config.yaml
intermediate_size: 1216
norm: "rmsnorm"
norm_eps: 1e-05
rope_theta: 10000.0
rope_fraction: 1.0
extras: ["capped logits"]
init_std_qkv: 0.0293
init_std_o: 0.0
init_std_up: 0.0293
lr_mult_o: 0.997
beta1: 0.9
max_grad_norm: 1.0
final_lr_fraction: 0.0
batch_tokens: 65536
doc_mask: true
Each number is 50 + 15 x the weight over its row's rms, rounded and kept within 0 to 99. Layers, rows and columns count from 0. The size before them is the row's rms in percent of the matrix's.

# down: layer 3 MLP down (transposed), 1216x448, rms 0.028, rows 989-1009, columns 112-223
# gate: layer 3 MLP gate, 1216x448, rms 0.0313, rows 990-1010, columns 112-223
# up: layer 3 MLP up, 1216x448, rms 0.03, rows 990-1009, columns 112-223
down989 103:26 52 39 30 50 77 36 65 46 43 47 60 38 69 54 55 73 19 18 74 52 54 25 69 30 51 65 35 49 45 50 58 50 76 32 59 45 55 71 53 65 56 45 18 54 61 19 61 60 74 18 59 51 44 45 56 59 34 46 72 29 42 75 61 47 37 69 56 36 57 15 03 50 48 30 92 48 57 44 48 55 32 36 65 60 41 06 49 67 52 47 69 50 57 00 59 33 59 41 62 55 62 34 53 32 34 38 48 62 62 19 38
gate990 100:41 56 57 36 60 53 36 55 29 65 26 64 50 73 33 41 84 51 37 53 70 38 34 26 36 90 51 42 47 32 70 44 35 50 49 38 73 69 61 16 15 72 57 40 70 37 34 75 36 70 56 69 58 64 27 52 51 44 49 52 51 32 35 40 37 50 63 82 43 64 43 36 57 45 59 64 56 51 61 49 21 31 28 54 47 41 30 38 58 65 46 72 48 51 64 61 49 58 21 53 44 25 50 84 68 40 22 66 59 64 39 43
up990 097:36 47 39 73 62 65 52 55 92 40 43 59 61 40 63 60 50 50 41 61 64 53 37 66 48 34 41 58 74 47 63 23 22 65 61 32 76 28 73 58 34 28 42 49 20 25 58 32 53 35 49 33 61 66 34 31 65 63 57 44 45 70 35 37 16 66 69 58 39 09 58 36 32 39 43 66 33 33 59 60 40 47 49 20 54 66 25 54 37 48 55 47 93 52 50 48 46 79 59 44 60 60 33 30 58 45 24 32 53 48 41 37
down990 099:28 30 32 78 46 48 56 37 70 26 52 58 35 53 46 66 41 52 22 54 35 64 64 51 41 46 55 51 50 55 62 74 59 52 83 33 37 49 54 45 47 45 48 34 35 28 69 72 35 26 45 69 53 56 37 53 59 34 60 52 57 53 58 23 44 38 47 43 35 48 54 49 60 42 33 65 18 60 72 37 54 41 49 36 57 40 56 25 53 45 15 52 47 52 39 59 35 19 77 63 36 65 44 63 62 44 57 34 80 51 47 63
gate991 106:51 37 73 70 20 04 48 77 55 65 43 74 38 49 41 46 78 75 44 41 38 38 72 40 52 50 41 61 27 54 69 63 32 61 68 50 31 43 46 47 54 58 48 39 60 39 25 68 59 47 60 42 55 22 45 53 53 71 45 53 36 49 28 56 46 25 46 22 62 39 36 68 47 52 60 27 50 51 71 30 48 49 55 32 31 64 60 45 42 55 55 44 44 38 59 63 39 49 50 47 38 64 73 51 43 68 86 79 34 58 60 81
up991 103:48 63 30 63 45 39 71 55 69 65 73 55 80 63 55 50 70 28 55 62 21 55 43 59 53 47 40 81 48 58 35 36 66 46 48 09 34 41 48 53 44 70 46 53 68 42 70 46 40 70 56 44 51 47 21 53 47 68 29 25 64 29 61 71 66 63 70 51 38 70 30 50 62 66 39 58 52 54 50 71 49 39 50 79 78 60 55 48 58 03 30 49 64 54 51 55 49 69 42 57 56 47 46 46 48 63 49 50 59 62 56 40
down991 104:49 29 43 44 69 37 46 54 67 54 61 34 62 34 64 60 65 28 97 65 44 34 70 66 29 57 54 69 48 32 68 58 49 39 49 28 29 42 48 52 30 65 41 31 53 39 64 33 48 58 46 67 59 57 55 65 46 70 35 14 68 40 71 62 51 73 59 56 36 60 47 58 61 39 61 46 42 58 49 58 65 48 54 69 79 72 70 39 28 41 55 54 47 78 57 74 76 66 48 65 61 46 53 54 44 67 32 60 56 53 37 52
gate992 088:47 61 69 43 63 61 31 52 50 80 31 92 50 22 49 76 52 34 47 50 44 54 44 81 37 38 53 84 87 39 25 37 26 51 34 44 52 45 43 49 48 42 42 53 64 72 35 54 44 32 60 54 54 84 22 66 56 32 70 42 40 64 81 78 55 50 39 67 38 45 43 22 43 35 50 61 44 31 60 73 72 29 45 63 60 73 29 38 26 53 45 54 67 38 40 59 55 65 54 46 76 56 34 44 57 40 66 31 44 40 62 51
up992 092:77 42 39 65 31 43 63 23 51 59 62 50 44 52 32 20 46 36 59 64 43 21 33 64 59 78 43 37 48 59 57 46 29 32 57 81 34 37 37 53 52 53 56 64 59 60 58 67 42 71 41 77 16 63 57 55 45 49 38 32 43 27 52 40 46 52 45 43 77 18 61 60 27 89 60 44 17 22 34 29 61 49 54 61 56 70 35 29 55 62 63 46 54 47 54 52 38 60 48 35 56 35 48 28 72 48 67 66 76 58 48 50
down992 092:55 38 39 70 49 45 34 25 60 43 39 51 28 56 44 36 58 55 49 62 76 48 71 13 51 46 52 25 35 56 50 56 57 78 56 35 64 43 42 60 44 30 75 23 51 50 79 50 34 79 53 47 46 56 19 45 72 22 41 75 53 49 47 25 51 29 58 47 60 45 71 65 37 48 39 28 48 53 41 59 26 62 13 61 36 39 54 59 39 74 54 64 48 36 71 55 24 54 79 41 54 76 69 53 65 61 40 82 60 24 68 41
gate993 095:78 46 28 27 61 38 64 52 32 52 37 42 33 39 49 55 58 13 55 32 19 63 52 56 46 49 53 49 63 63 50 60 48 64 42 29 46 73 19 63 53 23 44 37 62 34 45 48 56 62 49 47 81 53 67 34 65 33 62 41 46 46 50 60 37 48 38 29 79 60 68 29 25 50 47 66 33 48 34 57 28 32 83 56 56 60 33 31 68 60 36 59 49 18 46 80 52 48 36 28 17 34 56 79 45 70 22 41 56 71 48 49
up993 100:58 50 57 35 52 49 38 39 62 70 54 36 49 70 59 33 57 64 50 48 47 53 50 53 34 39 52 44 56 99 52 52 61 52 33 42 48 45 75 48 44 40 96 55 59 60 51 62 31 34 63 34 04 55 44 48 59 28 56 59 60 71 49 59 06 66 82 62 37 87 39 55 45 50 47 40 54 56 23 57 46 21 34 72 49 38 70 51 30 76 25 46 50 42 78 48 53 44 44 28 44 56 57 46 46 75 47 54 55 53 35 58
down993 102:33 53 59 49 59 36 25 26 67 80 37 26 37 75 40 33 57 56 29 24 44 51 54 69 45 42 61 51 78 48 58 46 53 60 16 40 59 20 54 41 51 58 30 01 42 68 43 39 42 61 58 59 27 74 59 64 42 57 38 68 62 51 53 41 33 44 58 94 03 65 43 32 38 79 32 64 59 55 34 43 43 35 32 40 55 52 57 48 47 57 19 45 39 19 47 76 44 53 43 36 58 51 60 44 63 45 56 38 46 64 37 48
gate994 104:49 48 65 70 53 55 57 58 36 61 78 36 52 70 55 45 54 37 52 26 52 75 51 40 28 63 59 41 57 47 46 53 54 48 62 35 35 54 35 44 54 62 64 31 43 44 40 60 94 54 58 32 43 44 40 47 49 34 32 36 48 36 88 52 44 54 64 79 37 47 56 38 62 57 58 26 56 47 56 80 51 13 53 35 37 34 64 47 40 29 70 73 48 35 30 54 56 47 44 73 60 14 85 53 74 77 31 59 65 23 52 32
up994 102:36 50 61 30 60 25 51 77 19 55 42 52 34 46 79 59 26 78 72 55 43 61 67 62 60 66 64 26 79 66 47 41 44 32 53 46 55 35 44 61 60 63 50 56 66 59 43 83 19 22 57 44 81 52 47 66 41 57 46 67 57 45 66 55 60 56 74 62 66 44 60 70 38 46 60 44 51 69 19 70 57 68 56 75 44 66 60 62 77 46 43 43 55 64 66 58 59 36 49 29 44 58 48 61 25 53 68 55 49 41 75 24
down994 102:47 57 47 43 47 56 24 51 50 37 56 50 66 77 43 69 41 32 46 76 52 33 62 54 81 61 55 49 30 61 77 20 70 73 59 60 56 71 56 50 72 39 86 83 30 31 40 49 36 48 46 56 52 48 64 59 60 44 27 56 57 69 15 66 36 49 44 29 48 53 52 59 63 52 56 37 36 67 51 59 57 48 55 38 58 63 59 50 56 54 43 30 58 21 73 37 32 46 57 44 52 65 43 32 37 40 83 44 47 56 52 55
gate995 105:70 51 56 91 64 43 45 62 43 43 53 43 42 59 42 43 73 64 62 61 53 42 41 28 50 56 40 69 38 40 56 30 58 58 53 46 51 46 45 50 73 43 45 34 56 40 30 41 65 71 74 17 84 39 63 71 66 39 61 62 41 45 43 35 48 65 54 64 44 46 35 48 53 14 30 33 39 63 54 41 53 17 45 51 69 77 45 65 53 54 80 31 50 40 45 70 53 47 26 65 52 49 52 47 32 46 57 28 46 48 49 62
up995 105:60 52 56 27 11 77 55 57 59 25 45 47 72 70 35 44 39 57 44 76 40 37 69 78 39 47 59 68 74 53 69 62 36 58 20 39 45 68 64 58 22 38 44 60 50 46 48 66 21 37 47 56 44 65 78 47 23 44 49 40 76 57 52 65 61 34 54 39 30 42 30 48 47 46 44 54 77 60 25 40 41 47 45 76 45 48 52 35 54 57 38 52 46 51 31 55 35 52 52 29 63 58 41 35 44 36 89 23 66 54 42 58
down995 104:52 38 56 28 11 56 52 44 32 55 38 48 51 60 41 38 36 56 49 40 70 27 58 79 29 49 66 41 46 62 37 32 69 65 35 52 66 62 54 34 56 56 42 49 37 54 48 65 55 46 40 63 36 66 63 68 00 35 43 54 83 64 49 66 58 50 50 79 32 39 61 27 38 32 61 73 55 36 44 20 40 43 61 60 69 46 38 55 51 43 44 51 63 35 78 44 72 61 48 25 68 62 42 60 46 26 48 74 37 46 36 55
gate996 100:32 45 48 23 46 54 62 53 48 38 47 60 46 45 56 55 38 09 49 34 70 15 54 41 57 38 51 40 70 69 59 37 53 72 41 62 36 71 54 33 52 54 60 44 44 27 42 60 39 38 30 75 30 61 31 05 71 70 73 57 58 44 59 28 43 61 35 41 27 41 58 39 48 24 65 48 23 54 51 41 51 39 59 54 52 47 32 34 47 52 72 38 33 51 63 59 53 51 64 28 53 44 56 58 33 27 50 64 51 15 51 60
up996 100:59 57 62 46 62 58 42 52 65 40 49 33 53 24 45 71 48 52 43 82 42 48 43 97 45 55 49 51 62 37 46 12 49 54 69 69 76 66 71 56 34 75 25 55 53 50 43 42 71 58 36 66 46 54 42 75 48 31 84 35 63 52 51 42 46 47 30 47 68 62 56 26 52 50 37 55 65 34 57 44 36 73 71 45 31 25 59 53 50 55 41 59 56 43 54 56 43 58 59 40 50 61 54 39 15 61 48 36 28 40 43 32
down996 101:37 32 64 58 48 54 49 75 56 43 58 39 70 47 31 48 30 12 47 41 51 43 57 46 44 60 64 57 51 51 65 79 77 69 25 62 60 45 37 60 80 76 62 56 74 48 61 68 38 46 67 69 56 64 51 61 62 59 60 57 28 52 31 38 19 21 47 43 50 55 73 20 41 30 68 37 72 56 65 35 65 58 52 59 40 53 58 62 39 70 71 26 30 25 61 44 52 62 58 49 70 49 38 58 50 28 42 53 64 57 67 31
gate997 102:51 64 44 43 52 51 40 60 39 52 56 65 64 44 61 54 42 60 55 83 39 46 49 37 38 60 32 40 45 35 72 27 38 38 43 47 39 59 59 71 43 38 74 27 57 57 24 46 42 34 48 50 54 31 55 80 53 49 60 66 41 50 30 72 53 82 33 24 39 45 63 26 54 73 49 51 29 72 52 65 46 74 37 29 51 68 69 45 61 32 43 54 54 53 52 41 25 53 27 32 57 26 56 20 65 57 54 52 31 31 44 35
up997 103:70 35 42 75 56 57 38 50 31 74 41 34 41 64 35 45 30 29 48 51 72 28 66 72 52 78 15 60 37 63 51 81 90 33 55 29 59 32 51 46 13 25 37 30 47 45 47 25 78 53 49 00 61 25 60 29 47 59 58 18 44 47 54 56 55 68 24 57 36 59 67 60 81 78 51 44 39 52 51 39 43 47 33 36 70 43 72 56 41 46 31 47 43 59 48 46 44 47 27 66 40 53 52 62 28 51 63 50 65 36 30 52
down997 100:44 52 43 56 40 40 54 48 39 48 52 41 62 34 55 46 40 14 90 17 49 57 47 51 49 47 54 75 42 60 52 70 54 48 41 65 60 23 63 65 22 50 56 87 32 54 52 36 56 62 64 56 49 60 60 53 33 65 56 47 39 53 53 42 77 60 51 28 12 36 39 32 59 55 60 20 73 48 38 49 42 48 57 36 59 40 66 52 32 49 20 69 32 46 55 61 41 51 30 68 42 46 68 56 37 52 58 42 35 55 35 61
gate998 098:47 71 31 56 64 59 44 58 46 44 60 14 49 58 61 35 66 60 54 59 69 63 47 31 49 51 57 67 23 42 75 52 27 49 41 49 67 49 65 65 43 81 31 44 33 60 40 78 57 61 90 31 55 72 37 77 35 79 58 32 31 59 69 34 23 65 13 70 33 48 54 61 47 52 42 52 41 54 22 20 61 62 52 57 67 62 39 73 66 42 60 60 68 12 55 46 34 55 44 66 74 58 47 68 55 25 31 33 40 56 53 61
up998 098:68 75 55 47 76 43 68 45 59 64 77 39 38 21 36 36 39 43 51 61 53 29 48 66 37 59 53 41 55 55 64 35 46 39 70 47 70 54 48 30 68 36 56 57 20 37 57 59 67 32 42 54 56 48 12 60 57 35 39 35 53 36 70 68 43 69 24 53 53 49 51 35 70 60 56 35 68 23 48 40 34 54 53 67 75 55 49 64 36 45 42 65 45 52 44 40 43 74 76 55 56 38 58 47 42 34 59 51 33 30 58 58
down998 099:75 59 48 82 82 69 66 37 40 63 74 35 16 49 44 29 43 60 26 65 34 34 40 43 65 22 44 44 10 52 70 36 41 26 48 43 57 53 51 75 71 64 67 67 44 21 47 58 85 25 60 50 64 38 45 57 27 57 45 58 60 62 66 54 56 74 40 55 52 37 50 39 48 49 59 57 31 35 29 37 61 48 55 55 69 43 41 73 57 54 69 95 73 59 11 37 30 68 34 47 64 33 38 23 38 31 87 28 46 58 42 76
gate999 106:33 51 39 25 70 53 60 39 68 30 50 37 74 33 73 39 67 56 48 47 68 33 36 35 54 18 49 57 71 72 44 71 52 43 40 63 46 55 18 62 50 72 60 39 28 58 40 74 46 54 41 67 36 64 26 32 61 42 54 31 90 58 44 68 65 56 35 47 39 52 65 61 40 54 42 53 32 56 64 24 54 45 58 61 63 56 42 39 70 53 69 51 47 29 48 59 65 35 46 53 57 43 43 63 54 39 32 27 75 45 30 59
up999 103:71 40 46 36 38 75 47 43 53 44 35 65 45 50 40 61 39 73 53 41 41 52 58 50 44 42 61 54 53 48 43 61 52 37 49 69 48 54 90 49 33 45 81 72 60 50 49 39 55 32 62 27 61 59 67 59 64 50 70 47 40 72 15 65 54 64 28 46 45 48 69 69 36 58 76 48 54 23 21 62 51 61 57 53 50 36 72 49 32 48 32 57 62 56 37 49 61 48 52 43 54 39 43 39 45 30 42 83 74 53 40 44
down999 104:59 51 49 77 56 56 58 49 43 36 52 43 43 71 44 57 40 55 49 43 57 42 45 28 39 33 60 55 87 84 44 44 35 68 55 55 64 49 69 38 33 54 66 38 61 34 42 36 80 37 34 28 56 34 45 45 50 55 38 56 54 47 54 59 58 51 66 53 54 61 70 54 41 46 44 58 59 65 40 54 55 72 42 40 48 21 50 69 68 52 43 38 65 41 56 46 46 69 52 58 34 39 53 37 82 44 39 55 64 62 46 67
gate1000 099:72 49 38 70 51 79 62 62 32 51 33 52 58 54 50 46 47 38 53 63 62 32 61 12 50 86 41 65 30 46 51 42 40 35 27 36 54 56 23 55 32 50 37 40 49 56 37 74 38 48 69 34 27 48 50 23 21 71 37 28 30 44 48 83 61 60 38 40 88 44 53 61 55 53 18 65 58 36 34 68 67 50 71 72 37 62 63 48 44 52 65 59 71 49 53 35 45 29 58 64 26 56 56 54 08 42 46 62 48 49 53 40
up1000 100:59 55 50 43 67 84 37 35 15 60 40 37 53 71 49 69 44 68 50 52 53 64 50 61 70 64 45 50 52 26 72 31 77 46 52 63 32 43 69 65 07 34 49 66 31 38 50 45 79 51 52 31 76 44 36 47 60 62 64 23 60 72 39 29 30 49 37 73 60 28 64 44 40 64 73 58 28 63 38 60 62 71 20 74 42 20 44 46 74 47 22 70 43 68 40 49 58 48 17 67 36 26 30 63 49 63 73 54 36 61 51 51
down1000 102:45 53 65 58 51 59 41 54 54 65 37 50 60 28 43 52 49 51 30 42 70 60 50 24 63 81 37 53 63 45 46 46 14 61 71 31 84 53 64 65 47 42 49 72 57 47 53 34 62 42 52 57 37 49 43 56 64 34 50 45 56 60 63 42 42 64 63 62 49 40 80 40 27 34 36 51 84 61 48 46 60 82 37 39 89 52 71 49 43 60 52 41 61 91 45 63 59 53 47 50 64 60 62 37 55 61 44 33 57 39 54 34
gate1001 111:52 48 13 41 52 73 28 41 08 45 40 62 62 59 73 47 73 64 65 50 71 51 39 64 23 32 48 39 59 75 34 64 47 50 49 24 33 52 58 68 44 30 38 34 63 65 35 50 39 45 60 63 54 44 85 38 82 29 52 31 62 68 75 35 42 43 34 78 62 28 68 40 37 27 65 89 48 40 47 47 50 44 50 50 17 63 47 50 43 59 57 77 23 44 43 82 65 46 41 59 43 52 42 29 46 53 26 43 66 38 51 42
up1001 113:70 33 47 67 41 55 39 40 38 32 52 72 59 87 53 31 48 66 59 52 48 42 54 57 46 38 21 57 39 45 49 51 45 50 46 54 35 39 41 80 31 29 86 44 79 19 66 37 52 46 53 22 71 51 36 65 77 36 52 47 47 51 64 27 43 61 45 46 50 37 70 40 50 47 42 48 32 53 55 53 68 70 54 51 38 37 75 41 61 46 42 07 43 61 60 49 39 54 45 67 48 40 37 42 28 62 45 54 65 59 59 63
down1001 106:71 57 48 70 59 58 37 64 47 27 49 33 42 64 51 72 29 48 50 43 69 57 43 37 66 55 45 37 48 49 19 52 32 49 72 48 52 59 50 78 51 42 65 88 44 36 54 50 59 53 38 19 61 50 40 64 77 54 77 35 59 69 55 38 53 57 69 34 33 11 65 36 71 40 52 67 73 60 52 67 86 58 61 23 52 35 35 39 62 50 47 55 46 83 58 40 25 31 83 69 42 38 51 55 48 64 36 09 46 37 63 35
gate1002 097:32 73 33 68 55 59 58 43 50 55 46 43 29 67 54 58 53 59 46 40 35 57 49 65 35 51 51 22 58 34 65 29 30 42 37 78 31 35 47 42 36 63 60 30 58 34 36 55 52 52 76 54 60 50 67 63 64 58 59 62 48 60 30 69 64 43 58 96 47 58 47 39 60 49 53 57 14 61 64 31 63 37 85 59 33 54 20 38 68 41 48 72 59 45 53 52 64 39 45 49 49 51 44 74 54 47 40 58 34 35 32 44
up1002 095:39 22 48 51 19 66 84 68 49 58 41 68 29 56 45 57 23 63 57 74 34 65 52 56 80 67 44 54 54 38 45 37 67 52 50 51 67 30 44 56 37 65 50 62 52 38 65 66 49 85 60 25 70 42 56 44 65 71 61 70 66 40 54 26 54 32 39 51 54 61 31 46 61 39 53 43 21 54 21 45 58 29 56 57 45 63 54 39 76 63 67 52 36 30 30 61 25 58 38 31 34 51 46 42 59 71 67 58 48 67 57 82
down1002 097:40 41 31 45 56 72 52 46 44 60 54 32 17 43 43 75 44 42 48 66 17 52 41 25 60 53 51 55 47 65 48 53 68 35 53 25 68 40 70 76 63 54 44 42 48 67 61 46 47 70 49 52 49 47 23 34 36 64 37 35 49 47 33 48 40 41 56 45 71 49 49 60 49 44 58 38 74 35 53 57 39 53 45 67 80 49 50 45 86 60 40 55 56 39 54 47 56 32 47 39 28 68 64 36 62 67 15 69 39 73 44 60
gate1003 101:48 52 66 35 87 27 49 18 48 51 57 66 43 73 53 73 55 53 33 42 30 37 56 74 52 42 37 43 49 38 44 52 60 77 58 60 49 44 21 27 63 35 50 60 53 40 21 58 87 52 35 51 45 55 58 30 43 39 45 77 70 37 36 49 74 32 58 42 41 33 70 30 32 54 52 71 64 27 42 39 54 51 53 70 66 28 46 47 53 19 48 42 43 60 63 53 36 36 69 49 46 40 55 47 34 58 21 64 45 23 58 24
up1003 105:34 50 68 50 59 72 34 58 75 47 35 64 49 36 51 48 58 47 35 57 53 50 65 53 43 46 52 53 25 24 60 40 60 37 34 73 58 72 45 42 51 59 42 60 36 46 11 31 51 28 62 31 30 53 74 47 52 62 29 65 50 49 68 58 45 34 55 27 73 45 45 88 45 41 48 57 49 31 41 59 73 31 32 42 37 24 60 37 35 47 68 56 61 55 70 28 55 32 68 37 53 72 26 67 49 47 51 47 45 63 55 52
down1003 106:61 45 45 36 51 58 13 57 25 82 36 42 63 45 36 41 39 41 49 65 39 34 59 28 43 76 63 75 46 79 43 37 39 61 46 79 45 39 59 58 42 45 58 76 66 57 58 36 64 36 65 28 67 61 59 43 58 43 53 04 59 51 47 26 55 36 53 47 47 59 50 52 59 49 47 34 23 56 51 61 39 38 78 14 22 59 60 60 56 52 63 47 40 55 34 80 50 39 25 32 51 21 74 51 44 51 35 44 55 51 41 24
gate1004 098:33 55 32 30 40 42 38 60 71 43 54 54 28 55 60 49 52 67 24 51 70 57 50 45 50 45 67 56 43 64 28 58 50 39 33 46 57 57 61 54 24 41 42 23 59 56 25 34 54 41 53 16 31 73 34 33 63 80 35 40 58 46 49 43 40 43 51 86 45 54 52 33 45 62 39 36 44 47 30 35 58 86 22 24 57 35 49 65 42 58 68 59 71 49 67 42 11 72 35 47 55 77 67 52 21 43 65 39 64 26 60 30
up1004 096:66 71 60 44 62 79 28 33 46 34 40 72 59 56 42 50 76 67 47 61 60 39 30 71 59 51 50 49 44 39 66 50 70 24 64 21 52 29 64 55 31 38 61 43 41 65 68 37 09 21 76 29 45 65 31 32 82 24 55 65 50 72 70 40 28 35 75 42 49 67 31 83 40 72 40 33 45 16 53 66 47 45 41 42 36 39 12 34 55 49 43 36 65 57 72 61 65 63 60 27 43 66 56 88 17 61 71 42 30 76 57 55
down1004 097:39 63 64 20 52 56 28 37 48 64 67 74 52 64 21 67 25 10 40 47 58 31 67 79 65 44 49 50 55 54 63 75 34 54 37 33 35 76 54 42 60 62 51 83 72 43 24 22 28 00 54 57 45 77 41 69 62 64 93 57 24 54 52 53 77 51 56 46 39 53 54 70 63 43 34 52 47 79 41 87 58 43 61 29 85 57 33 52 35 48 16 76 64 56 46 45 48 27 48 56 34 51 42 58 61 45 38 61 33 53 31 48
gate1005 100:50 70 36 68 88 34 41 60 40 35 73 39 71 63 34 55 45 52 49 61 70 54 47 44 65 62 49 50 62 43 49 40 57 84 52 74 63 66 72 62 67 25 61 46 55 54 50 42 50 51 54 27 49 35 29 31 55 30 46 32 53 72 39 41 46 65 60 63 49 47 67 41 63 19 66 59 30 58 47 28 41 20 31 54 61 57 33 38 50 42 64 32 66 67 42 49 46 51 54 56 41 60 48 70 32 47 75 43 64 33 47 39
up1005 100:42 71 72 47 53 48 55 27 39 59 61 36 33 46 34 57 67 25 54 66 44 54 80 66 66 34 49 53 50 72 71 59 49 36 62 42 36 50 44 67 48 61 49 36 56 56 59 46 62 42 64 63 57 78 52 56 48 38 70 78 55 30 16 40 59 54 45 51 43 64 46 52 51 64 44 48 77 49 44 78 31 58 67 53 35 39 56 84 26 37 63 44 47 42 53 72 21 40 66 36 50 70 49 50 60 32 36 75 54 51 75 81
down1005 099:46 56 60 38 50 47 68 64 38 60 59 46 45 69 48 64 61 30 43 49 32 14 48 54 46 38 39 34 58 53 74 39 50 59 67 45 44 51 26 55 43 67 45 00 49 59 46 65 45 51 62 63 64 49 32 57 67 42 43 48 42 51 51 48 52 54 37 68 32 51 47 57 65 47 60 50 44 52 64 30 38 76 36 55 29 72 29 62 26 58 65 44 33 46 50 46 73 43 50 25 40 61 37 31 54 70 35 71 74 53 54 72
gate1006 123:37 37 29 27 33 50 50 60 57 60 62 30 69 62 47 10 78 54 26 44 69 36 60 43 46 44 52 36 17 48 42 44 49 44 69 44 44 54 65 40 59 44 39 49 66 38 73 73 69 77 21 29 62 56 59 44 45 56 72 58 22 68 53 46 63 53 56 27 50 64 67 44 38 39 46 50 66 66 68 36 59 41 62 45 57 82 38 60 93 39 63 48 58 46 42 49 84 44 37 45 32 62 39 44 42 65 43 57 52 35 39 51
up1006 120:51 51 57 66 62 38 64 55 64 35 68 28 48 58 39 36 67 07 30 65 58 42 46 53 66 35 50 52 40 67 34 31 73 36 46 40 81 53 18 47 59 27 08 54 58 53 78 70 78 70 32 30 61 42 73 17 51 47 70 52 56 59 58 54 70 62 62 52 44 43 54 50 44 39 48 50 46 60 63 52 28 58 38 63 46 50 45 56 54 57 58 43 38 60 63 55 74 43 53 60 60 58 52 77 41 77 50 66 80 51 35 40
down1006 106:50 66 60 60 56 48 57 70 61 33 64 28 66 37 34 29 73 55 42 42 48 59 70 52 40 54 54 66 26 55 38 06 33 39 66 38 73 57 43 46 35 60 25 99 45 45 50 39 57 58 47 38 46 44 56 42 43 52 47 62 41 46 40 42 44 49 63 61 39 61 35 37 53 45 48 68 89 40 40 53 33 59 40 46 66 55 22 49 39 43 60 47 39 47 57 60 60 38 58 46 43 49 46 66 54 66 40 52 35 46 42 45
gate1007 099:61 43 49 40 56 36 55 62 29 46 41 47 63 30 54 52 81 76 76 74 48 25 40 45 38 71 67 64 50 30 56 47 72 46 58 46 43 38 32 38 44 36 34 38 45 49 36 49 53 45 52 21 64 53 38 71 64 42 58 66 41 61 65 58 28 38 49 71 84 61 46 49 46 36 18 40 76 60 71 48 73 68 58 33 46 67 38 49 49 57 54 58 40 54 46 43 45 63 52 67 33 44 54 49 35 81 38 62 26 35 49 45
up1007 101:54 47 33 75 46 36 49 61 61 70 45 75 68 58 51 36 59 16 43 60 31 64 62 35 63 46 41 71 62 66 53 45 67 56 61 66 52 61 47 69 53 89 45 58 44 28 66 76 42 26 52 50 72 39 35 61 54 37 24 65 62 35 26 56 56 69 63 51 34 57 44 65 10 71 37 46 26 64 63 54 36 26 55 58 49 13 68 45 48 81 23 69 63 54 61 65 35 44 54 55 42 66 61 65 14 61 60 64 52 76 61 34
down1007 102:41 34 43 53 39 73 40 55 58 58 40 33 56 61 28 45 28 54 48 54 51 71 55 60 50 41 37 38 60 28 43 45 43 58 44 51 44 34 47 53 93 63 42 00 47 33 50 68 33 76 32 44 41 11 37 49 40 62 53 34 41 39 58 37 59 65 35 49 54 33 61 62 52 52 66 56 23 52 52 74 60 42 46 29 33 50 41 60 62 53 36 69 38 39 54 77 46 23 77 46 28 67 51 47 16 37 38 45 35 36 42 30
gate1008 105:43 67 23 52 68 62 38 39 58 45 37 33 55 60 44 48 39 49 58 45 33 42 65 59 58 43 47 80 36 45 52 54 60 36 36 68 41 52 58 66 67 55 18 34 44 55 69 61 19 59 72 32 64 50 37 32 60 39 73 59 57 68 37 40 64 52 28 55 45 60 48 47 26 64 38 49 51 68 73 65 27 51 25 46 47 79 60 58 55 60 21 64 64 72 19 38 49 34 34 50 29 13 55 81 53 63 35 48 36 57 46 48
up1008 104:49 51 63 44 43 32 26 32 34 54 54 48 63 56 67 48 29 67 53 58 26 38 41 65 30 41 49 59 54 53 22 30 25 45 56 31 69 42 56 54 26 37 79 53 67 45 57 61 54 54 38 29 25 79 60 36 26 37 56 51 55 59 55 44 34 35 39 29 75 52 79 19 53 37 44 65 57 43 30 34 54 77 45 44 50 54 29 31 47 37 51 53 44 54 26 68 59 66 50 38 54 43 49 56 41 44 52 43 59 63 90 09
down1008 104:62 61 35 42 48 67 49 43 51 39 20 43 85 38 49 52 44 74 54 46 31 46 42 56 72 44 62 79 31 59 55 19 53 67 75 11 55 48 75 65 04 58 46 68 55 39 54 61 31 61 58 62 62 73 55 54 60 39 49 57 66 67 60 47 46 53 43 49 53 59 59 30 80 54 55 48 81 51 51 73 71 16 51 61 34 61 47 61 48 53 57 56 59 71 41 48 29 55 30 51 54 38 47 50 42 49 37 30 59 26 54 61
gate1009 101:81 79 64 68 72 52 56 22 28 49 73 68 41 59 40 67 50 45 32 62 58 38 61 44 42 63 38 78 50 70 65 47 25 69 60 40 66 40 43 30 32 28 40 43 57 37 65 57 54 54 64 39 57 46 58 45 54 29 40 69 54 47 22 58 53 23 28 48 69 49 67 61 47 49 59 39 44 36 42 38 68 16 62 43 50 63 40 61 43 57 83 87 80 62 54 51 66 68 59 60 24 64 69 50 84 43 59 84 53 22 38 29
up1009 098:35 56 68 53 52 27 59 52 58 28 47 46 52 35 56 55 35 32 36 61 53 76 27 31 49 50 59 34 43 68 49 59 58 36 56 47 37 46 82 21 43 60 80 59 53 24 59 52 43 55 24 54 39 59 59 44 65 46 18 77 45 73 55 58 28 50 55 64 37 65 52 49 68 59 68 47 22 42 46 94 52 32 65 71 44 31 60 49 28 41 25 39 40 75 57 42 62 57 68 67 67 67 56 67 40 78 68 61 55 57 61 69
down1009 099:61 46 64 53 36 29 51 42 63 53 24 39 57 23 57 58 73 41 59 59 29 34 43 78 54 09 51 52 37 58 65 46 73 41 34 83 35 43 63 31 30 53 35 44 42 53 53 54 21 55 88 42 46 43 38 49 51 62 71 38 64 48 36 71 51 54 60 62 48 40 63 42 53 37 45 71 42 81 40 71 63 44 56 43 69 58 74 61 71 55 44 34 20 48 45 56 39 51 46 67 55 70 74 26 40 10 63 61 87 66 70 47
gate1010 105:52 41 36 58 44 63 53 60 39 72 77 07 61 40 96 53 47 79 60 24 74 84 68 70 65 49 49 36 63 60 22 69 36 57 76 50 51 76 55 45 40 60 62 61 60 85 39 43 72 40 54 38 63 58 42 50 38 57 65 61 38 72 58 29 48 53 44 76 44 48 59 63 53 57 55 44 64 49 39 58 48 59 47 66 58 53 67 61 63 53 39 45 64 53 47 63 50 59 33 64 80 28 36 63 65 54 43 62 50 33 51 33